From a checkpoint of a small transformer trained on Wikipedia.
Size: width 192, 5.46M parameters.
Architecture: RMSNorm before each block, no biases in attention or MLP.
Training: a variant of SOAP for these matrices, 199M tokens.
Each number is 500 + 25 x the weight over its row's rms, rounded and kept within 0 to 999. Layers, rows and columns count from 0. Numbers have three digits each. The size before them is the row's rms in percent of the matrix's.

# layer 3 MLP up, 512x192, rms 0.127, rows 301-437, columns 0-31
102:477470467504497501521514461488519441479511557472512524510509516538514577494510515468494528502519
090:535530509526487526510515483452489485498467484551535485483504486541513506489547506490505511516516
095:457465487519503520524458492546483475497496527499516529540474459512497469441477496464514486510491
101:540468488478520492483509521557466501505534513503450535513464517521470496502442499503513509472455
101:502502468497511511512489493485499515478485506537537496467503535530505511482527468471495508483494
085:524493545506507504481486493530509468518493477493500519509462521510490472516486525524536545520500
092:498496520478452522465475506473564503483487469507494479502532548482508512502504487521534442490482
106:488535473519448490472455459514463537498492503506511522494515512498496496504483553497479470475474
098:487474482516543525505487458490494416521486508473510470494532521442501507504517490527516457466478
099:474497527523534556532489531480477468492487512516534530515526507483471514489483507496497490486518
106:483515495488550500501468484483487551489477528480497446472501510522519488541512473500525485512506
097:540466523545476487497496506510510469478461498490470470474510477502501483498496512494445505487493
096:526523510466480528506492503521519471467508457487490498503495503534492470436468511443491495483535
091:488483496474519501522454501518528442482472521477510467485490516486522546467523508525468475514486
091:515505507487488521463456527500424490472532481467507484490458522490484531484530508522464522547499
094:537508486483518500492509510510513472537523491480476465498507490542472493501504500486506498462479
103:462503501517458506516463478520555468490521470526511512509483494496495528484511501497549476502486
095:501477499491499463553459517497509465493520510496528508500529482507502511515505482519520492506522
100:542498522518489493491520547525520526556508487464481505478525423486477496503541483505533542511497
095:500480518549526534522540510478481506468510468445530465513489483454492535506535499479538542482521
110:497544514530493519486463509509481528528494475540524503492542452480535499490514515465470456543482
105:483489470485485539480463507531468491480496486486489510495503525476491508517499478506488467511483
094:482508469526507487550520515502501495543522482516523496510439500510539535529482521501519545513501
091:461504491504490458490469520492554486469478502495478494516520483458503462499494504484462541493493
106:503493508475479487489511539502469510497523485505511507501539502516515438477500511510438455515518
100:496497489492514509485523465491506502526480502467484529480470543486490525490528509500507507464521
101:508566457504517524540482462469474465480493489493510539530529475498520532514536513480472518486474
090:487515460449504517516543518526529489480525535488505485551483491537467522476493472514503536466511
113:473472508521449517505527502512477494496512463558466520503526533543483497526504452495491486515492
088:483481497562475497528499460502504504544464496452491475489508473468497520462464473432511472499504
096:509497500521512481499500488460503502471554494505493490531460472498532493549467522486510515538501
097:488507486516522483494464543542472494499474490509473542495493497518549525462475504489489539501492
102:461512554454484542487469504511521504477483468506515474502526504547501526435486476470561507463472
094:503510525519501527499466482505516517468485491483484471469491495468529533530526520481469486521500
100:505517512494425471489474516497494526471494489492491528505454446493510478456512541528501491490511
095:510494498504476515475503539540538464499531507474474489514468532525491479447508449522487513492488
092:498476481485495506508499507537498454512470518520481541485475501513510505528440524510481511458455
104:461491508477493511496478503520518514482497493483495459486465477486497479496470501528505529472492
093:477475475528476499482541455486534506506510504521521510519485472506451457458492454504498504519518
093:486498467533508500477443457512508499510535581491530512519490484540502520464507529484469490456486
098:519528540554468490482492481461498513511470480492527531488514487486513494488500504528476461499496
102:497511480516510522483503467504510506513476532496515523520501516454527523504485457477504532469529
086:474489502466481538531525509453520479485551513537489498502471494461491430490532506533457501504526
091:484514507514478499488479523537518501508502504494555496506456488497483491489486524464510493531539
093:483488490518534509443507496469547485498465475512485494490511506528490460501505464463508531480470
100:555542488504454474484529474513518516532521478509521503515500516491514451472501505530515508504499
108:426482481497500480468473536527484497477537513463478483526543477499512511507538481511489466512497
108:514485507499528514465493460543474490481478525495491485495465528515477508485501514471468464513493
109:495467515501506502475519509528465500510522501543506471503533461506454504468477462522506497527554
099:501533541503466520523502487462485497466457484505474538519520467460512518473509474493504487512487
087:498492493482526525460484491559499454521496531513524499476498511501475469533490461475522496504501
092:510517502488527489479489472465515513500516472514513495495537481502504511487518530488495519555512
086:556501501527505474504535490494532474540528556480480525496509504461528501513470534487452512513487
102:518483512508509490506493500494469467498510516535505524485549494469494505488511514528519525443524
100:460509512516468493519514513467517517469529471548474526472458486494497501487511517483492517494516
100:482491493454495519506507499505532496492525507498482475524436492450475540534502490426466530471461
098:519482486483498514495470487520506492468513466499489500488484508536520444550501508514475503498531
096:482530521480523470510486492503482454488498528500495520474483484481505569544518514509485506472527
099:487445464514496469502518530521464487518489487473497511528493516485444539517480533490555540458496
100:509522506458491555518498503481477503494501506495511527525500482513437507484516494490540506497517
101:542510522508465498534526494493522506501529454522501452476503470553495580487504482514475525496482
103:496511544470473533450502498489506486496493515492473492499485493470510477512534453477509536563488
103:481512485490490471498497486478481478478507451503486510474527459536495434503520543468477516523497
107:520513503478470516520531480507489522526514479528478505494543505499505493514506487483513528490453
098:445523520505516487493484487526470561485481511540498501513547516472524506534512444454491506500513
100:500502495517492503469497480530471536488526497498499466498491519488474468516549531480537486497470
094:469493462504513510497560484541519456513514523541484511488508486532456531475501506535478474539508
094:536492490462539550488489490509500480497470508496486475518501473490473500557451481514455504528488
096:517515524498523538529457509490507516525529454502472485457477516520491473509493496495494501481490
100:519466519492524497500482521488506506458498529509460503498490500467493488520545502527508499529490
104:495485491523461530492536496480497518521474515475465601496505491508490465505466469518493490497511
110:525487494515476473509466486509470491504525482484484507515506481490534555532531540495513490495542
100:494489542522546521505490463473472483484506500485506515480487505501483517487517496486490466447482
109:483519472516506469500499481502527478521486481498517511529522518534532514471459488513499451543496
119:558500521507504481514474494509509491499491535521467485491475538522487521462499456510533511531474
103:488474461512476472523500506484514510527476529526522480463490523524493509539510515492503487521492
093:536521531492464442515514528477488525505489466481493506541479524537492521475501461510521516470515
103:514549489449488490493482507508562493496520496471486493469547485521528484483524527508539502499517
093:469483520458481504496499475491524471452547470489472461519483511452484529506518498494543475514475
089:470441511496494489507531509497529514511473464522511460474508491491548498543477546489477550539500
101:486471557485492510530510493483484498503511476506503466511491525438499499514489521486458520491456
091:496485516516560513468479510491481508514460517504535503503489503480496503523486520501523517501509
128:490504445535472517500492554506457471500441494513485504531509527481539535463491516514526526483513
098:458499507517498505481473508531479490503450454491501461464501523478537499515496487490522471527477
076:522513494510526533444568523514521532479494490540510460517525511501504479447541499465500554506499
114:492530503470523514504531497560474507498497465439550468514505502507497482497489488511484505469507
107:545517449470487518475518497499469488535498483519514474527491486554470503497507517510504496502533
096:465524529470511498505512472529505510508478501502477571534501484497486505477543516513463496479534
101:521507481495516524531461507493449491519464491523488501534482482509500491527472459532516487468481
104:494538518473474497450513500470495459488465505522521467491508543508508551521526495482493505543521
110:517482497516493501507502529523511519503476456516537494528472483505514500551482521503516498510504
093:487511474500517533500472461537557480483481535485448471496541494496492511490551495517480505518536
109:503483517492519502497501502493542453500491510505475496531541496485491493488508488484490527465541
103:483469475531472517523514500512548457462493515491505495506448506485489481508475470499515465484506
099:538504507474499513517483484514504493484485499528526451543473594500499464498500528481499505472482
103:470503512503496534471523483503437521519489432526509534514511507534477496487496498520479523510532
097:489469470480451507533508510504512505475501474486510544476467449511468526478512507527502504438481
097:498534488508475466440491516525515484530464498498502513483460517497491462533445522475480489529485
091:487519554509488469454524481523514493520505509494515528490465480495506502500552545503540485522493
106:471458572530510493498494497469450531516533480458502466459505532545514517492506485533495513506490
104:537486505507488485528486493506522457496525489514465464494518528467492487550529490475452490491503
093:468415494504503492503469499494468497464464470484493492493517496532509517512514520514500516536518
109:488494552475497502530499478506491484534519506491492495521548517465509521508535482497464496555498
089:502481486482453455485553508516493469498460498505537513533508502530499501497483458441509512516507
111:461471484517492458535537491475510496518486471507509469540498466477512505473426513535541521563475
098:489502446497499476520512521567520498473476483511495521457473522520470498497520509530504509459488
109:511499478546513450538524479456476514487565473488478493534506490490533580475466474512516504507522
095:497492512520528530503483502478505514474496493505477476458519461502508484441519517522499501503521
097:472540475493486488472531521475504478459506494516523512518499484481521554517460495526449495501484
097:496470517466495499468478531490496511527508499534477510519477483478483469507484519503569503495480
104:521504510485520517501513532494531501499505507506499508502471481540517500466536485506463446475480
103:509466515456482483499484552524477483516530516493492529513484485523474493462527488497484523485443
104:515494495446478528518514486481504525524474504528497443478483495483472520509458524511517506567533
093:490535499484479522471493477464516515505519527519468546510523492463503496483535490500480491519482
098:471498503520474457537498537495506517503486522537512534535537500519514541500485476487467507498516
103:493483488494454498520482550460480490515521491477470462513497489469526522458546515489554470528482
106:512490518501475495487488500482515489477519499540526507496483493538507508514498547520488502478486
102:516528443463485519567497516525521528547543491509493489526476475562554490491505456484529486498491
117:470501520480513502549512548531473522475539545530498508522448490494555507463461483521486484513484
100:450487465527473517517465523520459523521476450508547473473528489465476525519511479495495534473517
096:486513549477447483461489517525493530475502541426486525494475473499501502505521494531514498494521
101:509509515458510498512519478475518508488533528480532469507459477510475469523491494527498511496487
097:507492518507537457460524543504506484501545481513490542498471483523493489499508477512476489481463
103:497499483495474480484525494502496505488500483518465480497533491515531521489533507489505511538512
093:484514482511529463517502469489501515492508526506517485523501538516501514505500522474478499472469
110:530451530471475488445470543523500509501483501485481501511511519476514516467508510459516465502476
095:496448486495483526460482494492491478491492506511453478458459467515467501497507458470533510494545
099:453484498474523450474477506486491478467548487509488527480481483557491452506489514514518515463463
098:510513526496515467471512502466469503474460501512506532502506557474469463512469503507483549553476
103:507542501480522533512465528485467486520549521498486483513506545497498521527550521487495508489522
091:514486516487464577490458516518543523453522499485479544505530495496486496491567468509509486501511
099:463481464480533493505501513462479503503492481507506486494426532490508501485461543504501458495525
092:485485502513515540513499533462483513506428516489487499511461490460502453477512465527521439497537
096:500501501477507520497493518474508508525500441521490523496487476515497494515513528525514474493493
098:492569509482530499487543497512517509517452518504552485481476501466457509469471491494535507508494
100:519503498498469513511476511459552493513479527509501508485486510517505468469482514513497533520551
114:479542483514508544517439541544520453497510502485523515454529508490513499490497514510527551511510
# layer 3 MLP down (transposed), 512x192, rms 0.115, rows 301-437, columns 0-31
107:503517496487517486552490517514516481524476522496528504509524547499531467504508527559485461480493
095:519462517485461519483531562536512517506533513533543488491488501505502498488487501507508503493518
097:505501464537481530492522561513522509485523531544493524513492511472522494484527497504487482538495
104:503501507478534518525530487485490488489509546518489517506511473506457503477490459477491500542539
096:494517495499461499486496511543522503556506453513502528515440499480505500544518526525476499476490
098:524511501528498495473495548497479514558509560539522509492464560476492521500510525455491517483491
096:465508526471527462504510480504476504483507470501472501496505509527500497482470504522500465516515
097:514488504560485495485490451479492511455555532484507511506519470542515487509492476503500516473511
099:475491489504521476540450513442472525542492470475530485511468502462505511491531542490509531524479
094:483494515525533543442504516471512461474521493496516495523520471497498578518508513521528508564502
101:456545538485522480493438540495483535478510505481520492512506490523536495528529505479486491450513
100:506468502487510523545496523477522481512484488523467506499523510508478491452556511467546528496538
095:516524505440523518523507514500521511514485511424474485494532490527534526542503436483465537494494
096:501522483550544497476470538518518492502499491491492497503508497522496530495466467482502452464518
094:502488498527538470527486503492495501526496459571528530508491493505512486498495530546486499455504
103:507529465506514479510495487444504508460515461510492496530501503486507501486481474518523531525482
100:466487505507440489503531478461534490466519523509517523500504480486511456507504492512444518485496
099:462495506493529514546499527491480532499495545521493478532524492519502480496525479497533522512510
098:478500502507446492497464490506507511488479538522500478564477503502518484518498502507473478516492
096:519504493538519479510508540514501475548488488505526477494496510500473468501522513482458509493478
098:458488504499517468515489449452467535470523503548540496482486531486516509544472495510516531520514
103:496545473548496446483460538491492504496548476502483489529485529491453534529511540514516488526497
106:531458483475447469541453522525477497528501498540520478486497521496501512549492522500517525443494
103:530467477478466480532497449497482493443485473472526461529520472495495487514492499486437509442470
096:511498509496506520509517501545497530509477551490466509483536532491518489480498458521498486501464
101:513506472520505514506528484519479506500541480474501515445514521473504482501496524470491497503518
100:536518466535481486512493514496510487500516500478500486528445504500511523490518469494481465495451
096:487489469493478519529541509538488542478513496475498473494483495554492515483474487483547528485472
110:474535462495488510535483494499503506500520502519552566493500519477467457536506497485493509500482
096:487507532513517518513483518523482496475511491497485520483478522487467470454490509510449497464442
102:490486531477536471505486492517501497515477457500534535509517459530444513480486504501534434504473
098:485474507516500450488520499425482494497497506493521490450516536530435493538495513446506506484534
100:475488543464485522502522505517539488501477482490524481514489526519497499506514480466513463502482
098:500500523525488463551471505480499526493486470486507486541507532455484510478507495451545466505516
100:472482477499497530454501499486505489505485524501506507499498502502484493512497470557499555491491
097:498483501496446524515508434486528502493513525504491472497515547496505466499482545457478514483478
095:500523485489528486511495518527497454481523496499501502489488519473478499511481443514489492524500
101:441420492510524474482480481540512466525518508502480504479466565524550502518512538499478498489510
094:513502458514493510490515530475531488548516455479525506491495522502461500538518472505532493529496
094:520499518503503529523514497479538461510479474501474517497530524438532495513539542511492531504525
098:536504485495512493511489466444489485458498504463525519493522492497511535537504504473488542491496
101:524513469498478498452462539477474490495532497487496559491475537544514522490531501518478494500506
082:487495457460537489512460541550529544495532482509564499520549483484460491525491549496546498524510
099:512478502471482516543513518555515500511478482443499501513494477487485457520511489507493487508520
096:517487490483465460485483493541508474435522497518508511501518508476513479502544498498515525481496
103:517451482519495516532533507500527519494526536505483501502515500487503479482524482460508531507521
106:514505477563510465526488465524497478513490494521538476516557507509507516494457481529523522511530
105:472526536479472489504494484508507497484512498462491531476547498524516488500477508466486507515499
108:531519505528495533497505492489542530489497500471520560469446519472506493514510464491481466486477
097:485447501525499444480499499504444523504532521488542523490461516471458541457481470530523494474509
098:518501492529496526531484514543486523476533519507523495524505496494475490482476492459535509520512
097:526488498491468508479458501509483496458457474470533501477524581513529515547513503464499455515477
096:553497527492478495493524474496462531512474503534500502461543506524469480535509492503503537504515
102:443505502515453485517476472520487516553494497518501500516544483522502526522497507525456528447481
093:509485501470526481524503443531464526523500471483498496509486513427516489489502510516465565488506
103:467458532549500522488498519500434544459484482545526533531515508508517544466471526516529509510517
100:484503546507472543524477512525505504507467557522513522508482493522532479489478486502520505486486
094:472502496537496492533470455433434512519501497460518481468485540483479506511535519522514469522514
091:539540487533481465473528498492512460483469477500490517467478522495480504540477529464507455488471
102:445513499447523514483531495506485490502540511481479498505470509514532488526518518465492512536507
108:532515484524479538522472513485534531451512489485483512459523445482476550504510546523478495510522
106:476504496535491487522465445518477500487502517491514489494511463541532490486508511503474461542499
097:478508454513508493508560540529504489506527505524495468493476481488513535503503482495501489560502
108:517478463539499457492460459483493490516511506456554500520521523534469484470498494463480479481476
097:478514537485507507505497457488498498500464504501455521510482506490531529512490505491495541458538
098:456485513464511543540467485485479472499469519484462466504517505511477501526524509495463485520492
099:499476484459517505463527486531499543474537493533503522543487499497517467556504518481460487509510
101:540510472484482499506514526523500477519528504521527527495518517504451501519510489452497510516502
096:504517500523530509516537506490488480499473510516486524509522468492512490490527461484489482511489
096:510479494469499506478480552517515496440526463511500536458532529470511485519501476524496497493484
109:477477517448476444514516476483528524495458508501494489500511486521441524548504522464496483484502
104:502502527516482493515494454466552492557512488494485471460512508488535499502551514550515507489474
097:505518479471474526516515476509502513510491468498489492518483473499527479496505498483507497531499
099:457473470468465504521511511573502524502476481506479505477536504482524497517497494468461506505480
107:521461531531555483529481508461513500480507479503488475478481517559466503503501452497478463493480
100:490523482497462476501511489512489465500475506480498522531474491520484504481507507515502504516513
107:505482490519479493501476518476481518502506532458498529536490473538501455486578519481515473486486
111:498463465469495527525500496517500465474466509468511458492487508500535475492527512517528512454499
101:530509508549519488478481463542469470521498486490518509491505463515525471486495538444470477474502
093:552479524465538499501460483507487499488507530492544492521507524488493479476495462470502468516505
100:497498530519504523479466478483527483550540495483494529475511529470516542510488458527472549502482
097:491537492474509496500505481545536470537496516490483489544507472516497489530476530482478515525532
083:491534577549499491486510501497498465499509511495456511520524488511492540462491531443493534459529
104:434495514509516487483533546508527471485489492513428470506497503495474473546493505484533504512474
091:529501460490480471513534490491508500502512526490430488499541512496533533481519470475464479482515
109:550519455502507506447541474515465464497490489490518488457486529503476477487544480517534499522522
104:514469506532484547495529485483461495509538504502508508537512453498501491506536513513494531503476
098:476514534494526441515505481537451473543506485532514492519486522494506531518493501496470562531514
101:502523537452507477492435536481508510547546471496460459530526511491516525510492532504502485475525
102:499479512495476512464478509526472470501516480498508473526509550472472497481523530480511530497497
102:536503540521504516540477538544510473504523489543477520521514497495466508506490496504511499504440
098:499496444532501487528493494535521510447504488481480559525481489460463473526513508471521494527493
106:526529472480472529524464494467473533518482483505523500539519464501494447518474537485516496486492
110:504455498492513471528552543484522528525512545507538542497492496481449487466481492503547490462519
098:470522502454485480546467530506503514506505471551526488476476477447519525502518482552487473481498
107:528511484508476524507513501495457438521428474518484518497442504514502526499518471482494537500552
105:512529494478470520520498482464507454512486474497473475546444485523490519470506503512524512495551
100:486512493531537515482488520529502553472493519498474523562512491527519488498537507486464505464531
091:460514494491505476475510485495515482495517484516522495547491516531493454541521491502538505523536
100:492524462515482541513489526501480509481470512514491536498522476423526528514504511456523517500517
110:520493438498501498497535512511497516489497499529490485535497539517481455495530537494473485486505
098:525483477542494502494557460507487486484486518543482490494469478490488490480540489514494467510470
100:492531536549506460461484516503513477492481480508451471473479484499538542494501519529538477530469
097:506491496501527549487506491501500529483571497517496459469472435532489493518547511470523467539500
109:492474499561454486514551522504534501502462497502493512552482516512505516503507479479483486469542
106:484490537442498508559481492473472528473509505463481478461522500477501502485433501472515482544487
102:523483543487456509509532512496522475544495491506505525547498507473507479531484509483506519508514
100:505510471508502482552481449492482476517497512455487477438530495514525533512501527507508502515489
104:498514506509489513488575513483504503515504522484489520444490499509503504505505467495489465543481
101:454462529497499475494558541495511505511503526549470499504529525494479475485470497490537504501462
100:490505491481476521529555487489511476519501518495476480466512503515483448449518463491495495477495
101:495495482471505453505475441555499487513525518489487496504489457501502479524502477485509520480521
096:409541523494521463512515538476511455521474483463473528527489522496512470472482514508517504476501
095:477476490485502468512503561482509551492513487530548471499490494523457488522480521501487517518516
097:499489482527507522494465514505511502521440491504453489484524465482513511433526506449490465416494
100:495531478517523470515489530501529511496501527517521468490504503505519507503481526466498518490511
098:504460476486446500467477540528486492516519482486509500483467494518500504453510528477480516529523
100:526493504521454493454563487501488533467431470529490536494534458520487517479470512501519485507483
103:459482526497500526479469479488529457547511506492451501483489522505492528484531488517532487479464
103:513506495542474486501507507490491520526508500517475477483534446521502537517542554518533493500487
098:501497540511501526514509486494469495520499509491499467516491479518534531498483484544468476516494
105:490440530519444486491542496487504504558518543496495500499469492527541485488527492513486520506516
100:513517500483536449514473527468515464506521518487557524445479508472500497483547490527505511497541
102:509493515509524478535470546517519478517488503516490493529537503471500484552534490496483534425511
096:527510499559494502492492432481503471533539491515532507486463524467488490560539509501547487499537
105:507502457476472479480515509511471511493467476524494531504508497513490471489512443518469472504490
099:512509503533527519489501519515484491494528518461479491470454527537502529535482502494475497536449
106:486491515523509498512498492519491531472502505511474455461502524484502546514545535495516511471483
099:499539492505517511498463469515460474453495496481485511487487480492502494451518479505495489457517
096:530474496500523502485525492464522513513448488524510475471567476475499493529541493504541508500483
095:527485531480458507503531517505521470484464522493504495505519510499492526486520447441453467501543
103:509504531529515473490491499480458523495459550528541493505457492547507514516465499536483444504454
093:468476513525534548544490477448511498514484536527487492480484478485497516519509460481496528539498
101:537469470494515478519512505476554551502556487476540534471488479492502531501493472505511504502493
097:483515461479480506516500461506477483545482525474488489460512519491544487486534523503498512500545
100:541473521503488533543503502480477491486494495469498525475502524515520513537500494553457502507537
095:507506521496474466508516459484519513541494529544496507493508484511540507493523450519520502501510
# layer 3 MLP gate, 512x192, rms 0.131, rows 302-438, columns 0-31
092:488506478491502504503524494494494485505531495500473512451520464480508521531526468470531511520500
093:536484508493499518531518467503549471476462482474483528518514515518484452476481480514469494491481
099:476507492515456512476493469549512464506489494495519505516488485521518471471495550512463512482480
094:481499514534515537492500504495481507495482514489468522511476494509549489495531529503505475524530
094:534463547486450478497502496488517508528529512478497495512526520469480504472505535488483482513443
090:484483524545516494478525498521465499501554513533476515494474523504480491462503494486474504507515
106:519513518474502511454516493509490497487541470526516470499514532527497489529490473520489516505470
092:475488472482531463489476440506473495521509520522506490487521521536469522500516510543522473495465
105:510511496483470459465487509487518458457531516502493491500492471541471503450462513496489494498497
099:494473525515503497469472524506530533471490528513535493515482497500484488501492555522544458513508
106:511491529489492554532477532527544491492514560507465500505455497505499497522491528494484554522463
099:479521460514512472465490513464504498501505445523529486541538520493481509512485536515493500508521
096:457524516458532483452506488477517485511506502481504517536510542477523542528501539524501477499472
084:495520538466502420554552493536518507479481481477485511485509451490494518546498507505514505500447
096:516494538544520522474460440496472485547463514491506496502455512453515445496492493468476476481494
101:433470509521483493525518457518449491513517448454509483500479471478467534475533490528502479519514
097:485508564472504456493460505495504478468509496528498505490537509535474515504497519537484515525448
092:548498541484478491490493472499497541470498535473497516453492541471515545515529537519495482465491
101:470487537506492466498502498503531467460521494467496513496527511502511501471452482526507512519511
107:528496521500488559507484487534475519507501485480471545493549518496520490537516514424480498490519
096:538500484488515528497499522530462494524480509506488501469486561466526499539540500538519453525471
100:441454514460522503467480503510487422471508505506490486462500481544480523507546504524509493492509
096:522496494541508524518512462468449495527501500520489461523505521526546519516493499530512489472494
108:459483466489488518502495491542511528513480534480480491495445510504473535492494509539509537465528
091:496477506510493480485506500515505562517494521462480498506464535443485527504495482493520496513506
091:538526510514491541430517457504486523494486495538498513462497457467556504523504509489491437525493
084:482524518486525474531450510493479471474512514530474504482456510479473472519540543501456455504504
106:435473495486491533471460569511451530485494480517495557521497476539474512514473537507502479546491
095:483501481519485487509483483494501508538478484472515486450523522493530518480533474489515502506482
095:534529510472501475482476472498499467529524500496470470516534489515492554469525510506555467511511
095:478486498466503468478502428492526483537461490535492501522531527522476500558436525485490477464486
106:519513502485517543485528505487500461504520483516479497482529507446514547546520499521500488532530
085:502494512461514505530512505493502480459476450500470493481493494495483486494513536478452485482524
098:513452535480450488490494505469497510505496513520483534514494521523450476485529561495494476474468
093:497494485502500469465482558545492490506522500498491487528452525517539523499499454518499539514536
096:510514518503472542487522517510483519455500513511515510512537446506522534453488504467478494530532
108:533510476504518515484515497485494481495528511505523481445539489482567504497497482535444526503544
097:486517492497496565493513500500546477535480460502444523466468525474516516465490517506483511571529
088:551500555501487516486509516513502515523486488483459504431540498487485463525480469520496476517470
095:478471481469492512482566521534504501535455525476488494489537486486515529504519489490491572504529
097:549494501532503503426481504521492514560482517530507526503524512468518502448537454549533522485487
103:507489543483458521538485487492500522520529454505506453542485533512492459514506508476471475517506
092:513522521479522522491500502492545519493473550536476502447551506523474515487545511515487506497513
095:524470490527464542529451529485495528500518547531510497479506464502481560544491486529533479503517
096:512525500508476510498471514530528523456517505535529524487479504512475486514466481490499516514466
099:521498536461541513527496450522530529505470471519492501485525496483492487478454477518506499502538
118:490497499461469521468555497530475517481487530493488485484447480458494503543469565511495463517499
107:482468453536521514523470508518517501493456478504506492509518508514479504500500520494514525515517
096:490495503525497483459491449528473538476470492520476514465497520475517485502467487465538542467499
096:484503509484512473497489447519486474524521500481513504486500507485485496564496504548493499498444
088:516516522516488445522468515521514527454506500542470492484475488465500494493507536488528489544466
089:498506543466517513516507495494474531490463516523485500500443513507497481532527508520502461432512
111:560462522481479477471509493544484498505472537477507510516530483527505500492456468498511494456458
100:530469486482486533486442518546505507544512482508462452497526495542482486507535517492506471515493
093:478473522466482488480484441486537509500552530503520519480499519520522469486496516483516496529505
094:506505483477526474514465477492484519523456456478477480507514494483519480512492473547462540508517
090:525488519508499523435517462431462490496488483522494494478514515482485506494537535532501503510478
096:504533480558526507496488442494515526509526528494502524508480485513494524509484526513499511487501
109:496492467496457517482472443483471496529468502487536512492512507491529523498479447481476504506550
101:502539501458540535485534484503501476534513479513521485490476522558539488520476505489526495514480
097:513529491502507509516478530536475533538530552463491489463501521514507532551514531498524517484493
103:473483527494505459476471488534502561491484496513539514436468527525487522502496495541510513491543
099:498514484471445497487475525489514481462469492497527469531499509531482480517481544505520501502510
100:539514504539504487455515520485522519476514515497483478497480526492525542478544510480529513488519
105:503465518482509483521496458556520510511500523526478500504496514508523517488500556469483496522512
103:469493491503519487487495431477497523511493487495512516465450481502475554494482506546466473523506
096:497483519490496520483496532486486514465481530461544510483504486468499541534473523568508491482508
098:543490530477479483477486493470504507509479493546478504495516509457511475488529502504512511556545
094:498498501506456496499520491535537477513485500486540488483478482492550518520487461516518515515518
105:487523529491486495520486501474493489466484540508453536469481533536491495535460508495552440486513
102:493475466493497488443484517488549470532497513519491508498467520524510521477491511507505498486458
104:478492495468478476504513497468528484475457525503528504490498475499461550513471501570462516510526
103:514508496513502495502522460525527527512455506485467503469503500517499499485521421534508505518470
111:479506545465495519532445511520504505533557524491529499510480499519477518473478494515518472524478
113:476509528493527504480474498523528529521530453516484510466516491514485543499500498452516573472451
096:505532512480486505446534474507474504503517490515489450501545475469487491470462507535488478511491
103:470512483462524536512482456473515506527489499499485484486515497510475506477503512538515490511505
084:452462444541477490521479515457505504460495472494521511450495514473477494482560487477505490506504
090:552509498499510530518499463504485488496505478489540476533505476439490507465509519504498484483491
099:486477448480543516443487476486499488533475446456515532479486494545510477496467512518481488490489
086:483515494526470525470514510486478434542463554469500499499494475473493520552490483560509502508524
121:478462471475492469506519454500531504510565494469511508513488508502456472537496455480494449542466
096:479503473531515502498464541500478519506490530494480462537552476525513472528524545520492486485482
094:504504505505517432536429499486503471535515502496445526463484505506501500560497485490501481530480
120:546509512490535514470490490477487478460452483566466550513500485488500512499445523451534482524521
106:484465504508513504502519486502477493475494505482466491506478522482516439517557508492480493474534
099:501449529445525501505552488481517457451447493499479510511503503516530459502496508524511530507512
105:467461523506462504467475514511468539482474511499507521524495528486493546504504493515532520533510
106:506483494486509493536487488516526505499475513461487495510492518469518510495495491497482477513496
105:470521510527463475468492507508498475457525497498520507518508527556500496507477499527501506506534
092:520503502490529487489500457511541510497491502467501508505481560509449462471492481508490496520498
110:497479490501481554512484490461516496524484476520470451512504504505456465557490505539540498496521
099:497492511509513516458469480456538471559533490499517464472497511487499501468480532537519490474502
107:498498502489535540491487448509503496508499493482474528458508428493517526506504503515492462523494
105:529499556487477535475486472494511499542536480510502503473509523548511477489549526517532485514505
097:515475522501539492504493468528505502533516531504470489525517508502470495485480514501475487532482
106:503518434478485502535524467485511452486531511499508478475499494501558522503458489508485456451528
083:523491537524483521478449478499496461487532479513494497524490481510475478461538499520533510510491
092:421498518483469501494509517511533472493489542488510497499481462487491519501457472464508515503514
101:483505478511542506494519452473503485469526500496448539505561517525521522473531525514466480546478
098:526501525517478492501473485478544542499496484494503456458487485490494529471517548485496468472517
113:462512471491495532495523516534529487481484494526480486463525525509543494537479469531534439539502
086:532533485471551511472480478492469478521505471463501514470518517491497499497520503523485479434477
105:497521535470525516505534499492505480528491495458483490496483482476456475517457498509515501540457
105:494539471494539504467511498527522502497470487520539504506493519531521466474532524494472525531550
104:520506513506477539489468508496480549497510505505460509489458508497528455474460500521500462523530
103:497490473522484464492503533517555466529483476480511541497505524512527523523547544563506499530501
098:524480544486479491506534482537525519529471508423518477477525500517477495491495503542560489493496
101:502506543514518492484528529518472504529497470511501503462505464468536502521461529508516510522525
110:494506509519472522513478499480468511501518520491521550499524511486495510509499474492506503490511
103:483493510492530506535529493457502506464525502519468469504504523533525492482494495501520508504520
111:517486501502514531487502528485494548512497508491511519477459471509478493447509500475491511461471
097:529521457447535507486526467487504464523514494518497482458507516513484479530506471511498450479498
099:506462495514483541512479486481495487509513497485484537448480567534500501464538511481432512491489
096:548528509531527527480518461479436481515495541495530519516510492476514513529547482516504492488476
091:506486516527504476501528502479505485524524547473498537485470485539478500490507474517519518497482
099:479539475486475473547503525510551482519533501488483555508474486520552503522539506521524455509496
116:480499462529543525500472516521507488532518516514497519516519457503546455563492463467480526459495
085:500543527512463512477514501466532483501477526472470501489507517491544497501503489485517463504496
101:499510468499494464557487506511497481545473511508491511539494520489583504489501536544469500519460
101:467460499495507513483517483535503504475466513472449507470486541492512508463528481515485494482500
095:531428512469478526548485489533477509457521511522481488490450459504514581515515496511521517505533
100:475455462516504505512509563518510482500540509454497490502500493500502525475478530521519527469543
091:510488539486492553515469491488517451528516509498461498509499461465516508467502451525476521516568
113:460534525546493462502489520505464542501517494509529479464519526512461566501499499529460525529529
096:430482497481525506536518519490510519490500499483500494525527544455533486497549516522512494486504
108:489481505521521475515494474493480505497495470516457505472495490524499511530499529558531518490557
106:491512513491491520467461491536481500482503485505446496490494485515502507505554490490525512468508
094:493559550525490495511495507499484446512489498471530517536478499468512508524515481509560457523501
088:504494520499495469491485453490509483506502517487511477499541536519474479483492488511505514559492
104:514487505502481479499493502471500491506541525486472487493505503504511499484504498549537467555535
093:526480484501542502522518461497480510509466479474466468454471527501556527488481521489486501514495
098:519510512496499519508502531490479518510512468497460505444471545521484482493489541518492473442493
101:535484533501532476506480470431454475527507506479439498527511538506502481505542512507494469517512
103:514484520509500483475483451542505472469489498495503527470529502497525492518473484544557489495539
106:528478495477484491495526474460488527497472502536513505526462492502491483543513484495461449481541
111:507502483488505488501458500480504495521469447542508511474509518503474533512512525486501503556441